Part of a small language model's weights: MLP 1024 squared ReLU.
Each number is 500 + 25 x the weight over its row's rms, rounded and kept within 0 to 999. Layers, rows and columns count from 0. Numbers have three digits each. The size before them is the row's rms in percent of the matrix's.

# layer 4 MLP up, 1024x256, rms 0.104, rows 246-352, columns 128-191
091:524453493514542523473510527526508480530492474458532528516472475526491483512537538480540512503483470507505486488485514496509484521485504519480476502492473510535520500484484508509490534483523491
101:494479484537482493453486475487520531518497481536442464520522495553500507482533507486493498486520504479506505501449491492514509507487451494491510484527497484544520512539502482467449533510482515
100:476494468520456488527524519499495514511440529498517502527491529503503557501475495509502502533460474498499499545529466492504501517472472508546485468513458470481457517538469521524537512482517490
101:445512503543483511517462502491467525489475517491547497475486493544536471466515495542484519497508514431534521491455496507505520515484514514511482501541484535540534508460501525555562482499508510
102:537498505507469515493537451494493501517492503526529490500547468496499506541502508483508522512506500481521505500501523504526471474473504497503469443522546510496538484532476546520499521543520484
104:482494500445438511495502484491535525498518484460504445469498482489482506492464509469509497504471475498486499488518542516508492502478511569474529470502459463495511482506504534492478476495502468
101:515468475492504489449532516469518498519515525492515519481538459550519508525525521486501512497472512563484471508537488481466558494472475509528483491498451477488499431501531558507501484570541512
113:528520527499494537479541500552520463472484541509456508511508535523500516500492514494495492560506525470516510478466509463476515545524548542514473500550481491500519540519497511488502526517491527
098:485500492495493499524529487501561482511493461503520486543515496481523524504505542472491489482540518513484459466458511480479424504521536453478508497481552471526513501506513527491488509518482508
100:524469463508530514481516483482560519459502557551513480506499513492476490499497482517500469501500466483504467514497471467507506517500494538483495477509470461516541479475534467480503505526488479
092:524468490477497510491533500500504486488520539506462506489513501488517497488509467556521568509546496503545507523495502522498512532459465497506431483469533480475525553519512492482526520494475518
102:522491525543512511502519488538515497528495498498498524499521456518509483483520525483460503516463501490491441505507518516468498465497501494519556514471442505517507507450492531470493494538536476
094:543506504493547502483500505547463530465512490506475522488493526502493496515509521499442468461482526504462524525503502508489520545503481510508451489497487521470497482541523446495545543527526533
091:508486468454501524486533514553497488509451476491461509504499496495529482503531536527475501478501512468496518457475516483509491497545496497535523506525509478488504517494528497521538540528486424
093:508496483503523510481519521468453462470522524489534505519451502499475560525457499511481491495478490511538484504507480508502493500479559515511487497486509458509487511536503506495483528479517471
094:480501490496521524445508521472544543503462519497491465486512476477496520480502504499509474474448533502521531480535514516499501490509516493488498518505495493497525497492520479527511511506485503
104:493502510495457497539483540515510471514532466488503495491520482510462522484527451537522487477487450487492497462498517495524517508487484481486500487514465503469487484517441517512507565553476497
113:554513561526490545503454515494482525480466526474501474501523448469497519498467497518443496547466502469505538514524530506494484516480510521489465504513489511501494545460495496520511562497493500
107:498525471562476527519454526475478513506519500514509500502527509516491472523458457487507487464524472473484508555494516499497510472498500495577435511477553529568502528480468488547463444482517499
101:510561491491540517521477554468501481470502507508474492457522526504476495517487541505533501479495523457517492497478498522479496487483489552496495492513528516478512500443480517497468453481491439
101:535527504436470453567480492460526474507497517535490563484527537486514484480491487486501497497526503484487476512555521495516462494484496543455462514462508481490462465517499465520471466529514551
097:484482507553495513507490494483518489497481456487513485470521481481508517476474473522494491507463487495492553477518504489456508475472520571484492516529470481522484469540488497521506524443558529
102:538485491524539523534489492495490526512505496513490496432456485495490489522478517542523510488477473470531481509516488511470540538481495495489459480433488555514484505524454502528528525466501536
098:468501480463536514520510512484490515520478522559542481453468518508532506498506550565517491512459466516524473482461498498525488432521509523514478489505511487456484504503484534501512459469494541
107:492540520463524491494504489524531454496489478493485539491478496489497548511470517550526519475534459493509483537506501482449540513542514484513512462505458538486497522517501480489474509528489490
106:490518501510488490513482487501527494511517450546516473489549521523517444556468525467498541519575503515475537492497511463483520453450510516485531521486511499456496496519471503525523502499527483
097:488489546547563507507522467508520494478510482492518517480457484557455494468527490510441492511513489492470463489477507502505496499506534519525515490467504466505488496493499523521467519513505423
103:482485493514530483467497550546511447499479517536493506493472509498502511524482514457489547475430518515474468467498508545471531482496530506524494455473501487476493490483537545513515556489518490
094:490492453478555482491521505470516529527522452511474468475519489503508514485532486453534491487510491551509490504483506466469463544549537498494505491518553494478486555538550547490469517502479496
098:505489501522524526489458514482541487508485478488502499474465512525536464470474492481493479489497478499536474439502492514504532471551510509444515476509496530499521452525459517476494506440554489
104:497487526512453519482507515538526445495492512487514495549481521478515490510517484526545509442528532550517482485526506525492504540505506469464498516465510477478528499481511550504503457515478505
106:496500532494543505467489554517528483537532481498478536492541530490519458461523504490527522445494480483472487473526467451490481460486491506469526481492507511530514450490458455482556460469501512
101:500502467507521507477479525505498524495484494509488491549522531543481524475501469503514474473515479520465506498460484509494457488496520544477507533484458493474473513482536503480505476470504522
102:497499474473484549527454533495497503506500532537516462463465501498531483500524463533522489489504493511548520477500504521566500497512477539524528499519516503497547502478522531519503499491529511
096:502518510482472507501529489473501460472500496511481515482505477480507527499546532513511514487518526484494490497513483500552548471531481529540525472517472531517507498491510503501524505460492507
115:498539537498515468508437519511533469491423493512487511499467503554484519521481529513526502487524476461499533492491498514470511460475511520510493528477538538488507514485489541525483467511479545
090:506498560513466503499523485475509505495452551492521529495512505471472530491528506480479520536485497498499507478475479495478519477530556484549488481491495519537482497503473513481516516478447509
096:493470506505506486514525486461536443535481494473485501537469501490489523471491493515478483498492477478515561483515518521506501504460517513476524460503483493489512472441503503507533493501435501
103:522445479475507525499501522512529508511480520515499548489474481511575520503507521516514482480519498452515513510487525477528525496531485550518505485541481479531496463517503463500509521528540490
098:414493484500484484502527490512497492481519494468474522493505483487467516475503520477517529481520494472498481520489503509509491481488505527508527497477517464506516453513461532508525495492514511
100:453472522500483517469510533479514495535490526479520497503519455538454474515511495498534448485526501509504445486498503487482528503535489466483497506493490491487478506534472539519485516545486502
112:547548499529504483532535537494516499493509528483459491488506474517449507456483515518555485541518544524502519498510476496477471507516465499509487538488500505526550518511526496491501549532499493
105:552492509467489500511481471520485455523503477464522481507481522513476483481490503503507530492473489559492535529467513495470483523490485471514532512526496481515504529490481518523530509515511486
110:489470461518480500548516478491517496462547483470496499504527540482497441486547486533487530475481507489488533485520496478472516537471531504481499463509516495498541488493501509499485503507516499
093:495433540468500510509505526459511519503467472449498507472529494537486517485513549511487438457531475479471499499492472514475455472501484507521503490536533508518482499504519515494512480476471516
092:508523471505537533473529498468526556533519501492481502495518501517535491478511474520494487517519464510469526491512453509512536532465503532499474478485492518501510483454520478507467512475544522
096:470483512537530481545495529466472488438534525508495505504489522496510514530500487506490476507534507519502555509529499511480518505540466513446500482457488544518516494496499453455530539547473445
109:459494528462523514499500463514537479511483482524473525466439496505502478526518501479533451499524455484532509550477499479508520456553515496448505502510476497491485515494476526509507475523522493
109:497501526459512502493498467509504513486481492535536540499490567515492498516499524498540491522520499525468536520462484505518477442540498490472499478487493486474477512512518475523522472488550573
101:495512573520479454485480492554527503502498538477482526465484505492547507503483480489470535528479485459476466538476525519526484493458482529482553480520516475511527473491495529541511560503558521
095:501440480542480505533532484514530520503496534506505525485511547462478491508504504512495522516507503460494552501515520485530513494515554502553458488512491455504520503489522480489496534526518470
102:540493522541512499524500526461551481487476482561509508501491525499495478530501515506532475515524514530471559509448513545497536480449481513521509465522517500525520445502515489502462513509531560
095:550517467488474495490517532504492470468480465507510533488477513523431523518468486474525494506503523480508549526461481510510533504448462508481483466500529478481520539534495510486453461517525500
108:544514493473508448530509499494525470563515499555512507504553482492513447479495514507549523519531497519484478474531508523519502513549516531521516495529525479519470559505501493512511532521533464
099:504499503511508518471522523454519528511469492537517499525481526490479460524498526462545498525505499535526533460516498495502517501506526544480522487489511480488471485487495526491525561500483519
101:503541541503501470495490536511446504524502486435502521511498531500491486480487446497468471501537558498490458462495503508504469474464519547503512512534550489504540501488534511527518499504447469
112:492499486480552455505521534511467569539464533457492499495493498511501506480520494534533499509511547551514505523496532462543511485492503538539521531487455531454504532516564445496498453445498468
095:524503479488483465485534482502468500526508515511533497528450515476515499458486532489501503476514506488483492515492499446562528496498504479504490501513494486517465459503545524511482476476506499
103:463501504510508517479459520514492516567490476487475478487482489474471504510485449524523490483506504517487509513498525560497475443530496506492429496492470497473513482503477483489479523544532490
102:453455510505489510507527492510480468478480500483484485465511542483440494518512525495500466495492528486482481487533505514519472515491530504512506506527520480481533518517478544468495510483451469
102:514483516530533468492526551487497507550525483455533507517482444501496486500530517494543454499493528507507518498549499533484456538510516507497546533551518526510504507488517482505516493531484474
097:518531486509495518486465533492469485517475469500527517502500515492478515516502479528482478493508438495501519512481511515539466510540461531494489486533495538516470508491524502491536454480496486
097:535528471550466513483491505528501469483445507527516506511517521497505563504494492507485491472495527473470489515499490443490466494503478521477500475461507559483522518496544519476506453475482507
103:520514483499503486443482478457497521486485476488478475471510519524509573514458458500456460539526505540504516552461497465524503533466478496461501514505511515531531499499499458464507516472506497
105:513538473479501488476494498570499486519477505520465477477539463488543512493476483532523503561464491455490507504530500553512521510513501470512488515504464472475494507483547504493538468457515479
104:508525528489484522482494522499491458441496554478500475519539496514475525511489479492492529495469485518488480512500499507508490492518485474469449469515484499512505532495449511523493433509520480
105:514477476511507532493513520512481472514479515523510509496477500518504510456456548492492539564554501502469514458526531496508454481490512494476523476497534511495499480524485517464486501447509514
108:521516538474479481523475520536495482482506505494451546503492506459482464534510509481496498491506458532510509478422552475480463469535498528485473480484483503497474492516488522519484521475529485
101:457523512472514494489502503503543485450515443518499536511475492491529473506487504472497485520500453491504526505508500483511493489484519513534558455501494450504523509469477554475470484498504500
098:514460494494513515460487503497506487495493513464492513486468503488502476521479521486460433506503518480494491504511509495503446495504510464450493530527505532522457461489476488572509499487488481
101:488490469486462534519459477477521453520457507499470485506529472476480494489480506517499526514491503486498507479501506527495457517481502470494463508481529535473492509474529473527527503509452491
103:478507518498514524517524525515446502510501505516488486472467542453447453495513529542463461488506492515474512474509503471477482517471470470520528490474497519509521490506525488465540543493522511
097:488493543476494529527488535472505521467477528474509476491540480491508501546514471461522481505449514515467509474514497498468511557489514506485516511490529442504517483518529546516510484507473474
101:502489522507507528491487482501482483528486476524481461504465526506513494508491528473423485465519504485509516484458508475464481494456508504477501465464500520455511465488507499475532484464474497
100:517503526482513498480489501539525503487470481473484473541493535528508515534496479476493510467553483511470511535465493497509507497494507506480504515493538505504500503496445481442489497520430456
086:511461475499550461522545556525502498507507486521504529481543506486449541521457510464469459517535513480485524508533492489510492491531512529526496542525452506482537488476530512496507481495519519
097:511498476491509493479490516488479490511474516511536515494421528505470505528472530506489516496534520492497491489505515503512526544538512476523516506495545514497504505498507491501426486510464471
103:483517492498532439499527530548466462526492466525541511523527479487464475467484483495483538439507526476456510524516483536530529533496457528494455478505495504511532520534511500533539504508531531
102:524495529525525550530499471526521516518480470509508462523515506509524465471477496510495493505514509479488490543472503492495548552484492462473500491513498522543520549491498505505502519480509500
098:539485469482522538534462437508502479555470493545499534481498524489471505508557468418481514524507525501522516482488525531511496546491480512465504485497521484498546523523493489522520512509467474
096:512490467486485547502509483534499509501526521531496514493479517522449507524449472492470508482470438521497495491474494499499510515441491525519506507510527462505512503537538484475528478513534501
107:500535435451475470489492504509505524498501445484513484538510464538484517494512506509562514499530504499469516497398503507516477511503478489466488512475474501503482533466474546456475503500490476
094:476445509468547481508486501521489470540486461507510479493499520465520477489497490505521469488502505459462450488479507497515457472493471499479472464505507529518511500483487501495484453582483463
094:476431526501482525486484505515451509508510525468455472515490524504490520525464506520496501524452511552428467536508478498481491524524496490458502498485507521449491507477508485528516500461511538
100:487478481493494490514525479502534503510511443536495502531503508527473536499495474549496479519524540484494521489518472453522471514483526490439531514502456489531556499461475516528498494511530465
088:489494526501560506471510507495502530533503507469513507484514520484490481478474470490532500481516513506523534461498542502472493489507487519500486484474521518502458515505521521504472502535465488
102:527484525540470470498540486522503515469509478510475447506519521527459479503498511468519487528472516467497492501461478503489484523500503475497465494471518528529495476478500530469481512477548462
099:466469514479512490490487514507493473507495506470502471503500480499496489484486494453485498461486527502520516511478512508523498503517482460485478516542472494498541468565513522469523466514531516
098:505539546482472449535467523504545514540470500493514520483504522527460502500478524547489510492528459497511511456505506511487453454542551529490499488494528522511533560510499555508516481468510453
106:487458496511499491502565454488487503495495505521465544478522519556508494517504477536507504491499509465545468514518517522508484489567532507511532511495488460480523476523520521472486465528490534
105:513536544442509492482513478472458500532518508513535506463551531528532557515529509487454455472489537467470470490536506469511508506533505528473503506519536511515455499513471488529529519552479485
112:505430501500484493500464512503520508473483473480494499519499488521507484506532468520474529473464510476501472519497548548538458511514488475499514453487507500489537501512521495452497502467484507
099:473505450454474514507525544509494501541533484519559473476519508508520537492489525490482481503479504521513488503526500462492502519497511460504513461550504521460545469469509488543472480467521487
096:496504484475521468443485500488520488529506547489494538502521502517522542526490493503475487498499532491494455494509531486537497520450492517470496477488479494484503502532507505520551513502455486
097:482466514501470538497481462500495475454466516519467495450518548480507501482502475500474484490474500527504514470510482444454539524518462490485531470465489497472484537452505497504518512486486456
100:511513496486507490492479482487526467475459473478526534469507507499522499492496473444541559502510513518523491463512491523525512484547526493516475531525496493472517511503510475493494505473463496
111:507469510480509526466496556550520481518477466455532501501497547505513487499500482527474539514489495551484490520474501490501473512510470560499481526532500473527501497480507515498487509472506474
102:502484527475547489480549501502502486527491476475511521491484506498518542509498519480485474522493463447458483528494511465490492484458466474512483536489481513496479575496507480497515458490481466
099:496481497482543522507512537541550475524503490501492459498504501429526533459482525518449526492494511532496482471482517502497505486512446493525526537509490489538486517517565501510480532512536482
111:410485527485470586500500480517516550495460490485528514476511517477488516495494488494556465472495493513497516488499508497514521492534511490513513508513492548544491470497507477520486467513472469
095:432468508520539454511520469509511501485492469469526519503572512566497506459498549475515512480515511531525486501520494513516489501462509506505501494500489510528497500521508519458504436488547497
106:482500520507553502528516480545480495532520473469507546522491523452481520490533497482532512502514482495501467503497511516551504457434468474497509476448495492466505481504498475536475505489478490
098:505490517471478539483495478500499507499494536483485502507492537471483446472514528483484492453553477549488547496497488509511470493474507511512502498542465548582515511478462520512480503517558487
103:539481483497513509534475523515515489471519472499491491507474528476522451538500500500496466495501545501458482455458529509515479508536530530500492509537549510502519480530501484529517502441505527
106:492542485509505499499488482458517504495483505500516511508449476483479513491450486487477501545478570524496465522515485504511480493520470509468489523549449508554462481501482513515541462519452459
093:549520503473509462481490491500480517556519499498543553502511534501507494514505505510552483507473494424521513494438489529519485484519497482474483482493500580505508519497456514500535494488484511
099:505530523422458459543484484483454525515549520510478464548470491514468520488503486510488523514462524513487516452487514493527511499506491511472486530531466534541489501498456521493484483489505489
# layer 4 MLP down (transposed), 1024x256, rms 0.101, rows 246-352, columns 128-191
098:510503471493484516490485502521504488510524513494564466474424520547501496495509499460464511494504540495531503495460464507488474492488490491501506504521524502500561479473500460502489521485532481
098:481481528456528467484436478471512471506545526477544485523473494505514538469480435484524530484497503463518475516457533487499470450506476469522523520454506520511546520490497556570467491514496517
096:538531505439515502485494471490497497509461485460507518522501516492470560493505534522531528515479469533509510530542489505489473506517494502541452437485491508500493508489490462453491462537498508
101:508433496511494539493504491530483501491522484513517484513451556468511516491483494505485462523505493462550521527486513540533501475518463531493484499520493476496484504497485514522524471476482560
098:516450500448467523492498447505500518471501450434515492514476519493520535497485501500518521526503482484526539544502505493488526495474487491507509542491475518518527472480469470489486496512491547
103:506486499480492470511496500504518505509558502473509517489470478518494508520487514472545491528511528477484518491538477465506491467495495532502506534515495485509529496489536483518524485455508487
099:460498589513499489492518514495520494489519531510518471506524467490501511563504524519500479529502484560500496524541487505473469481478484513500478453471483490539492479536502514516522549520485523
104:497521564458442556495490476521515485494488500503474502517465515505523480499499480522529498524458488493475492548471493491451466504497483532479479495523511476493517512502524491487503541509560496
099:504489536502464539447540485524506553531491538501499509495447492470486509481499478508447475481487495523482502495456515506527493518477483514528518503498525517489477518473468454531519524478509500
097:494496485490484514563486460514537459481500465508534482532521505490477537519521525490498545495480526510523503530500484501502528562485502487529527550531518473532475489511490525515466550512512520
097:534515517516469481537448479507534496503501504523493531516496491509508494487548501471488509479496558527493492561544480514508474468489485502484521492481510493526516511523500463484505529463487507
107:499529525531507523526539459517508464488491530506498510486475503491514481499514493462493544496456457479462467508479453512502496512465528544518525458505517473477510531449456485455531510521513527
097:505501454515526486525435456456495510468516532498499513527515502493480479479497518509477488541521506488501517507498511495464489501467538523505450534512460516531505486511521500487533501510460503
098:557484502492512513505480523505470543507499473527525524485464469454495487511506459477489471503483494486527489507456483512521522527472498526510483488502491523483493504475480511483502521518446474
091:468422493506510514471509506538559513523544514474475512494517585460506470508516509502530502506482465512462524535519524463516484510479447507520454522480538470480454524493495491526521537491524469
100:542480459459464522468541573546488510486501476505526490478504435463509553467483454475493513487495497480438497501530496507502495453492506504513484532509532490467509514486457493480519494522487499
108:490467503477499475492507482509555463501528485527528519509508492468480519454524515502478522487470541433491504527493538524515477471448479500521547566526562560467505485490504469552494498474495501
115:481534549543503516516408515476484502491508512477485440548481461533541507500503491495494487501443505499504489482525493515508480482505536467478473539488491499487527486481473466522539537512531534
104:504505479542442519544480496471492508473497499481514483505526486491540507498488471496482565543465522538529526520542499504472479513483465453503496495525534512513494478511524468482479504476521505
102:540497549496474491518504527492532484442517460482490486479487522506469465499484493471497506515543486475488486492499518504501477502443493473529476487474543472481496514497499451483528499518460461
103:513542486541501485509510500525528465495547508486459480480526506492520503535521486511495500463465543498491513562466478491476528536479528534536468533481497499478482472508520504495518456532470470
098:506545479554484461490519461508501497469529475469514521536502499464492549522505547466543502538489533523539489517519492519521457546483467519463509462478504492520461537510482473492535533450507515
102:477473505487514489540481448519497454534505528462448541514531506481513528502522531516495500526522461461513465489474507512502519495482513520477509532511518494586496484547483517480519522510475534
095:513543506473532545491500532500503489524527477481513490491490523446503468511536537538505476506504514517522501478521524539476536519515474540487494521451513492523548483467468542500474458495509459
106:518526481426507513535502497505505524444453497489475500488525515447493521483489488500563510486500480490488475499540477483509490490461511468473492507526512532490479519494561479511491479489526475
101:484476519495464503514496503571523505480515494484536522484494540524531525506540510524492507523480505535513489510486481478491507534539506514491505483505509489555531539524525511477495498534490501
097:471514518483471522487501516495525487516460496492501500509472547568472469511492504541500475497537513508501531445496514471510485506483474499454518495463517493532519484505486485502537531474510467
103:454449491558490494468462522507513485448503510497481513521513524486496518506491505460477533455463520513492490491483500557499540515544502512518513464471551494492502508473515522491524508506503495
098:514480530509497478526481485481517487512480521477522477537495504483489492475529511499513469519508535432490526478496527498487522502500469553471492479465557522513520528523540455497571538502527523
099:492506490509512509521539512535499511501457500468469480502462463510525504499501471481504522486475532512518549515459523529496470520518472507452522582531461508512511517526421531504478515502481458
099:492517459440484526504484472541443516501519486495541521499518475504506502492539507516559477526503521468499501473499520521453501489473505537503506517501548533517468485468510488486496504485476502
098:478544546503518495528491516491489497481465447495531491493551481501519438483564530454490486526525487538480510494505499484530506515522478507540581490540508519473490491539491482539518508502518527
105:505486509526477531524485486455488468496537513542553496554460527493489517454503491505496524515526516480515495524479485503500519494526439498462497497512479519490520465511477482499486562515505441
099:478518512497497494503473481472534514506495555541502492459520492514496543510520483511448505489538486490524480473484501540540524502524496531468508483490523527503472466498479485501499503473519487
096:567514483480545546513529516479534476512510509510477536498520500444444512516493470486510506461494470497514505486481541519519526499455496543488530544542447480569503512473448481440518506512485534
106:494498505480477501512461457528495503457495480473458484532483524524491524504513516524504522522511516481488448503496482505510524497499515479505502479489536506503505503491466513524488501507523542
095:505501504473514538478496519513503514524492537524533532480514494506488468481508545473472511505509524494521515480530466508543496484497504491529457523495499480482465501471522491485532502521514523
094:493448468508508509494507511499448534491496499506446471515540472468488518520445494502515514474484491501473509493497494479546510524513501449478519512544502501509511528531484491524511516515485530
100:481527471497495534514487434491488504501469529480525493445461467464553482560486465531515514467526518399484503497483505484526475526552514543483511525503502497534480526551447485502474483528506539
099:473494482472471504483456442511491460536513500469470500471513454520488506486514523470467512511494514525503472458558512492497501513477479533508490488513501523501542488530486492533467460485524500
106:507503503523493507484544503517517499524463514467481485524544477472482508517526513512491480531456496452513521528556474529520508565509526515483517502495509469505446518496487462466517554506513478
108:536514516502501525495487535479491518488412534492460474505532524472433496494487493497513492501521475524476481480462482496514537481507503518473490497475469500498496481465448538488450478529486496
104:523514520529472527541543480492530507540557497533510460473549482506482519474498519467511531471489507504481529505532488491533501528479454479539495516498538487504511514447499494490512471484514505
107:505524480543532483501520497518493496505518488485445485498492480506506523468518526494524491528496476522509522486545483514472490546544529478508504518512578486508494523502469493483435542511520546
095:505497488546440508476501476497523481454502513489487547495508483455520543469493492460488471556504495499527476535464556485507482502478536518505556492517494527465540517468493463455527505482533526
094:469476529493483476503505451514532523514477517488500516464528540529525515546501493524497480501513487490489518522500472490532547463508526519487473530512500488489516495504471501520515480492497499
100:483502519492484484521478520538453561515531534503472519553525470501489534511506517500505487478551529500510471494513518536484495507460525488520442488446464477488491510514525551474488473524500531
106:519514530515512484485480459486512512485510516504498483494484522508516493512473539510517502536496494511479529520490496480472516485429501490498467487541518488499485496519522489478460449457557480
102:437461505512461516494504470495512475453525512532482530509494490531525539496490499533498518475524519550528499506468514509516546522494507517471521525555492459501475516471473486505490498499497515
102:482512574481471479520499496495526514487498526515523486494486455470498516455520462527477494508564482518507494457530481527506538558557524499470492520523502498501505499489565511508535518452474490
103:457543482523494472515514494456487487486444501514480524470493540491509502443456493523484517504538504478472507533458511478509437467485556521520507535525549519474500513448484514492491519529516489
095:536514531520488479492518498484512520519508480490517508530551497479453466510521514512491481507535493521525512503466522514487479489509459516527511510553511499465511468522495470498485467483484455
092:521451447489499502539504508467525463489504483513475518513510488461498494496504517510492489465445490541498434526500533488509533551571494533494534483512507472483507475519498518510497471489521519
100:535505507461506482508492509517503497542521495539461519516494462529527501549477507526530520507517509514481497456551505505521557484482484517539515497499514492509503571518534440461506471520502542
099:538482500494544554472508494482491522506520490475475478510503528465463481483498519504464528494473508499466515499493494481510516479436476505549548505492506491495459498514509510459507528523458538
100:458468501525488482486503514541517473459467515518492480498488524507492480478451517480494517541521481502476537472493492506482486448555512521480535479498511494491470480504506506500476510513458548
109:494534510489499444519531452490503524500547505472488474491521531543537525463492482517492498492494469485499512486484467485531502448519490491543478513527451497501458504506476512500536461488527533
097:497529490483505491539483447472449520489487531470476489522490490500526518505515468515469475504486512472508536536442471532490513458475452465494500526465526473500515508564490502519514492502474523
099:525546547547475503505509463525449535510511496504527520500511413468531487510500557521481506484541509522441539529519485507518475485495466498500519496481441523495487507464514512518490456510466487
100:512485524537437486523495468470524477454521527478476508514485510519467502503490450509446491500492490493497447487463462493509471484499483500499545524484525495507521502452498491479538514484476483
102:493522492517464500506492523495483483508542508522514494520453464544509501501522526511502494476519531486467531483514523480493545502517481514480535479497527529466500517451510485486521518492515473
102:481496503525503486560465538563474468537510501446525532444535464465463496513514495499490510507546535528500503466499497544473525468572485475511505527470509512481457512509530468506495481496548509
099:519494491512510502482487460563477500485509502516513503561524554473520519444465528459492501465484481497526496499523470524489520488503489520523492497507511529499476503519522492492480446477472503
096:536452497495508517465500495492535473492490549510509420510476525534503521486520488508456507527466510485477473538553485484490492499492465464483487506507487495500493527512486505487510483530477516
103:468508514494445521500485500501479540530514535482488534534523523504478465492546489511469517549485549484519530471501523470515503507508476519497472532532515531508498484504471546505487515497533483
101:452496488485461540479535450507523491470498466471523489476531484502524462522499484507530510522494464515489527467458492491467481490467498514505527490497484503515507492485479484527473499481517510
100:551521527529509495506503458549491496498521473550482484480541520472453466489471480481512519500488515469500473490523487541505501488508448507517510512562486490489565527540529507516449485504518477
102:518527444483527552500552522501498487495514524491486503513481515494537514474497508503496497516463493485553494513489486550522520523484513506566462495540548502525498503469491494476492483483500495
104:498517475516529544498522492465489475472513466463509527519497504526470507502544428459511493499476484493478489518499499520453528476505430519511525477486515507510529580458517532515494509488568529
101:496479494500500464502514549520512493515508501501537566513507479490474451492495485542528506481473513549483519527500448487511532490516511519501477520531446492540537527487477514502507500478518514
102:478505488485516513476465506498509475469473503505538516473502548495535521527470507526499469499517478509521486526445471472470495550475502490506547511502520520483529475448473506544509502473469489
101:484491529474509496522479544482453427500508472493498503470530498496540504534508488558494468464489494481472486525483546504468478499496501535519529537470508460472492495475502469516513518469498522
094:515501542512502484499481509529522522485464457523515512533500521493492496498455481536480519534480466505512477517490474521505475530517531492503478449504526490533516478494476521465503475520510529
097:479498514523487469532507450454463467478534484535518488511466496480499501524492517484505515524505516536482494504538480513527518507528512507485523508477546514525530516506473514462508502529506512
101:500498484500456495447492510524492481497519509493468484497476485480501525529533426518485504499511495482492467496483477559499502464514501477543483546470520502443529489517568508504488535481506484
088:529429495503478516491509478521501492495512518517501509534500535494469484497474501480480493471470517521503483526496496464533503528491485483475517509455489518529487510498490501486498472491519510
095:480472510504466486463452508542476505517490515506522500519493478522532500467499545501538498481509522501460531512498497500566469507525538504497480494489446490545457529479474527507476474501481515
103:467540461517507522431590491466491495493523506493494515470558477502543524501528498481489462503495491487446494514493490490485505523492465480550505478488504505469470506540473480534459497487548467
095:532486511514448527491459480499498526491483508512522507501538471528540499534486463509510507459470501536501526481494502511525492527490509521469494473517523476505535465490452480512444495462475479
104:476455534479514488550546471498511496504529472483490470555505511520547534490490508527492508540501555527510507525499510484496458501533505517481539456496477536493520531488526501486497506526541514
096:456476546475486518494486528496511471502507453482527466505486522504470494517563523483464521471518515506526456493527509516536456505491568499519482531546545491490518479514498485533496497527490484
105:478517437468508499517531485501484508518480502462483519488491503495519472480519472491535479536566483518445482471500458516482510481534483501524474479487465532506438516457477486486497493520479482
097:495467513472522480485480480488487489549504539491473511498477529533507449547494484480517504516480527508482461521503482551489492491516451521495486514533527453517532512493532462508515480495510497
093:508518513512501508508510479492502501489496502542481509491500456494524460517529541502508529521492505520531472505514496539516529508488518485528507503491517480490505477507516531506506503500560496
100:473515527495510490481513480436507460477520496465507546544517561503489545516511448486462491517530485480496516498507493491548506475519523486495460496522509513527506466510487481484480451503485485
095:479493513507516494496542514477445485488441520539498512519492507501503530509501501509506496452521462475538530473481511529529473519500503530510505528481455449482487531453474509514505529503488465
101:469514520445505480478532537524533514460505474509495504525467504507458484491461486484513490513534514489498510482481507479479502480520483492484472498462496499488490479513510473504452498483516509
097:476455480462455538492470521480501481489516510498492491538527479520487532494449507473522494488521562492469481538489510487509507478499507502567498528513479499514502557466485472506488517488507504
101:517515506480488527510515472515524450478506502568489450509490486516553498490526491497497506473511536568520507514488493482509483473481469555523492462491511492464499464496533498523480487497485500
102:459490506515498497537495499546465515506492459462503473519508474545565502511527487491516538496509474511520488475487464515505471433479494527528473500518482531505484459488523486492512539479516504
096:443494533497483498490482516517509471534507504551535487507503500525506503511524473492500495470522482471481477481494528507508501491504477456436506531492467499507456494491492516486488490533522524
100:471457489477504492466487480486455494525528495519532510502482447484489489516505516505527481549512529504515520495524446506503549469504491514499503539508512482511468496556487468506481477503504493
094:517508452497434443478514509479495491513527459532518497474469475491474500475526490499520504527547537473470529479517525494521547505498509482489503504517505502502477518496482488523534535455504513
103:524542517491480491543492461463494514498465495510508517480486475492497476534481482507510488513527462519478510485521503471499514509489510554475510503465505537541511515482548515519494505491505519
096:481519473528431510502456502487496513511474505485477514470447522478476494445492498515516509509463452524507548517478458457461499483494519523495479489504500497492473480447460522508504525499505459
099:516474492536494528485486521504506513480492511506475516487499501478510471492497501490534518493472517553504489536502490527479517476490497488512499525444556507513477498545547469519537469520519555
106:468514495510491525516489493498486502472524549501461515548487494457501532517493535541507517528508514497504473526449540480465504512540491541512486522522525501486502543459454477550539496505491516
100:474499496505487540530486487483492516527574506495547495477526530488538489459509451472484462510491435474525505534523488499502507492497508506533480485481528545508495517495547496482499526507457491
097:489508497490499525498481552462503530510456493503559550473540496513503546539516485537501521495495473498498559519465480497505503490491496509483468502506487448509523485495494549506449507533451477
103:492511471488473542514494504524496527551509509463535496486524514551444489456470539499491490478474499525541508488536498489532504527502517518509467503490500487510497491450519478548488497533484516
099:498496532483531463476488513488482543483496479461524492513486508493491476513472481498551474472508533518529471513503504515482487515496509521492494564493518499466488530495530486481518499473508514
105:505478546539458547504542509498543488519516500474461477485509464479473482538561443462493536483516504524540517514456475543523504474490506469492490430493480499497528489520504500516522506475502522
098:468535506535509518509519475481492509463485519466522444474513507524513477485486478508493489507505487490516536483455535465499475518460513537447514479485458530468431518455480521521483483522498520
104:506494476466473572527471497480481505502501462504483537532541507486495528515526480509464478527480494456501504477506521482483507518506511503466539523482528486497466497506527493510467546460518515
110:547541524500526471492517488493484532514507513495520506533509517464535478501489471483544492570474477490466519534529467549518453515519487510475493495502465535507475485487498502484500461489490442
094:488478481512502479486490498474520540467461474470501515465555524523461513517540505493505498528499483477509514503505506481486527537518511494530448464467524525475565519494488535514480458515494479
098:473504481527503509545550475506465469539536493539483501476484478495494514449504531513481502513505471482508468529481531490523523504505467491504488513537509478502425523474466458522506514495481448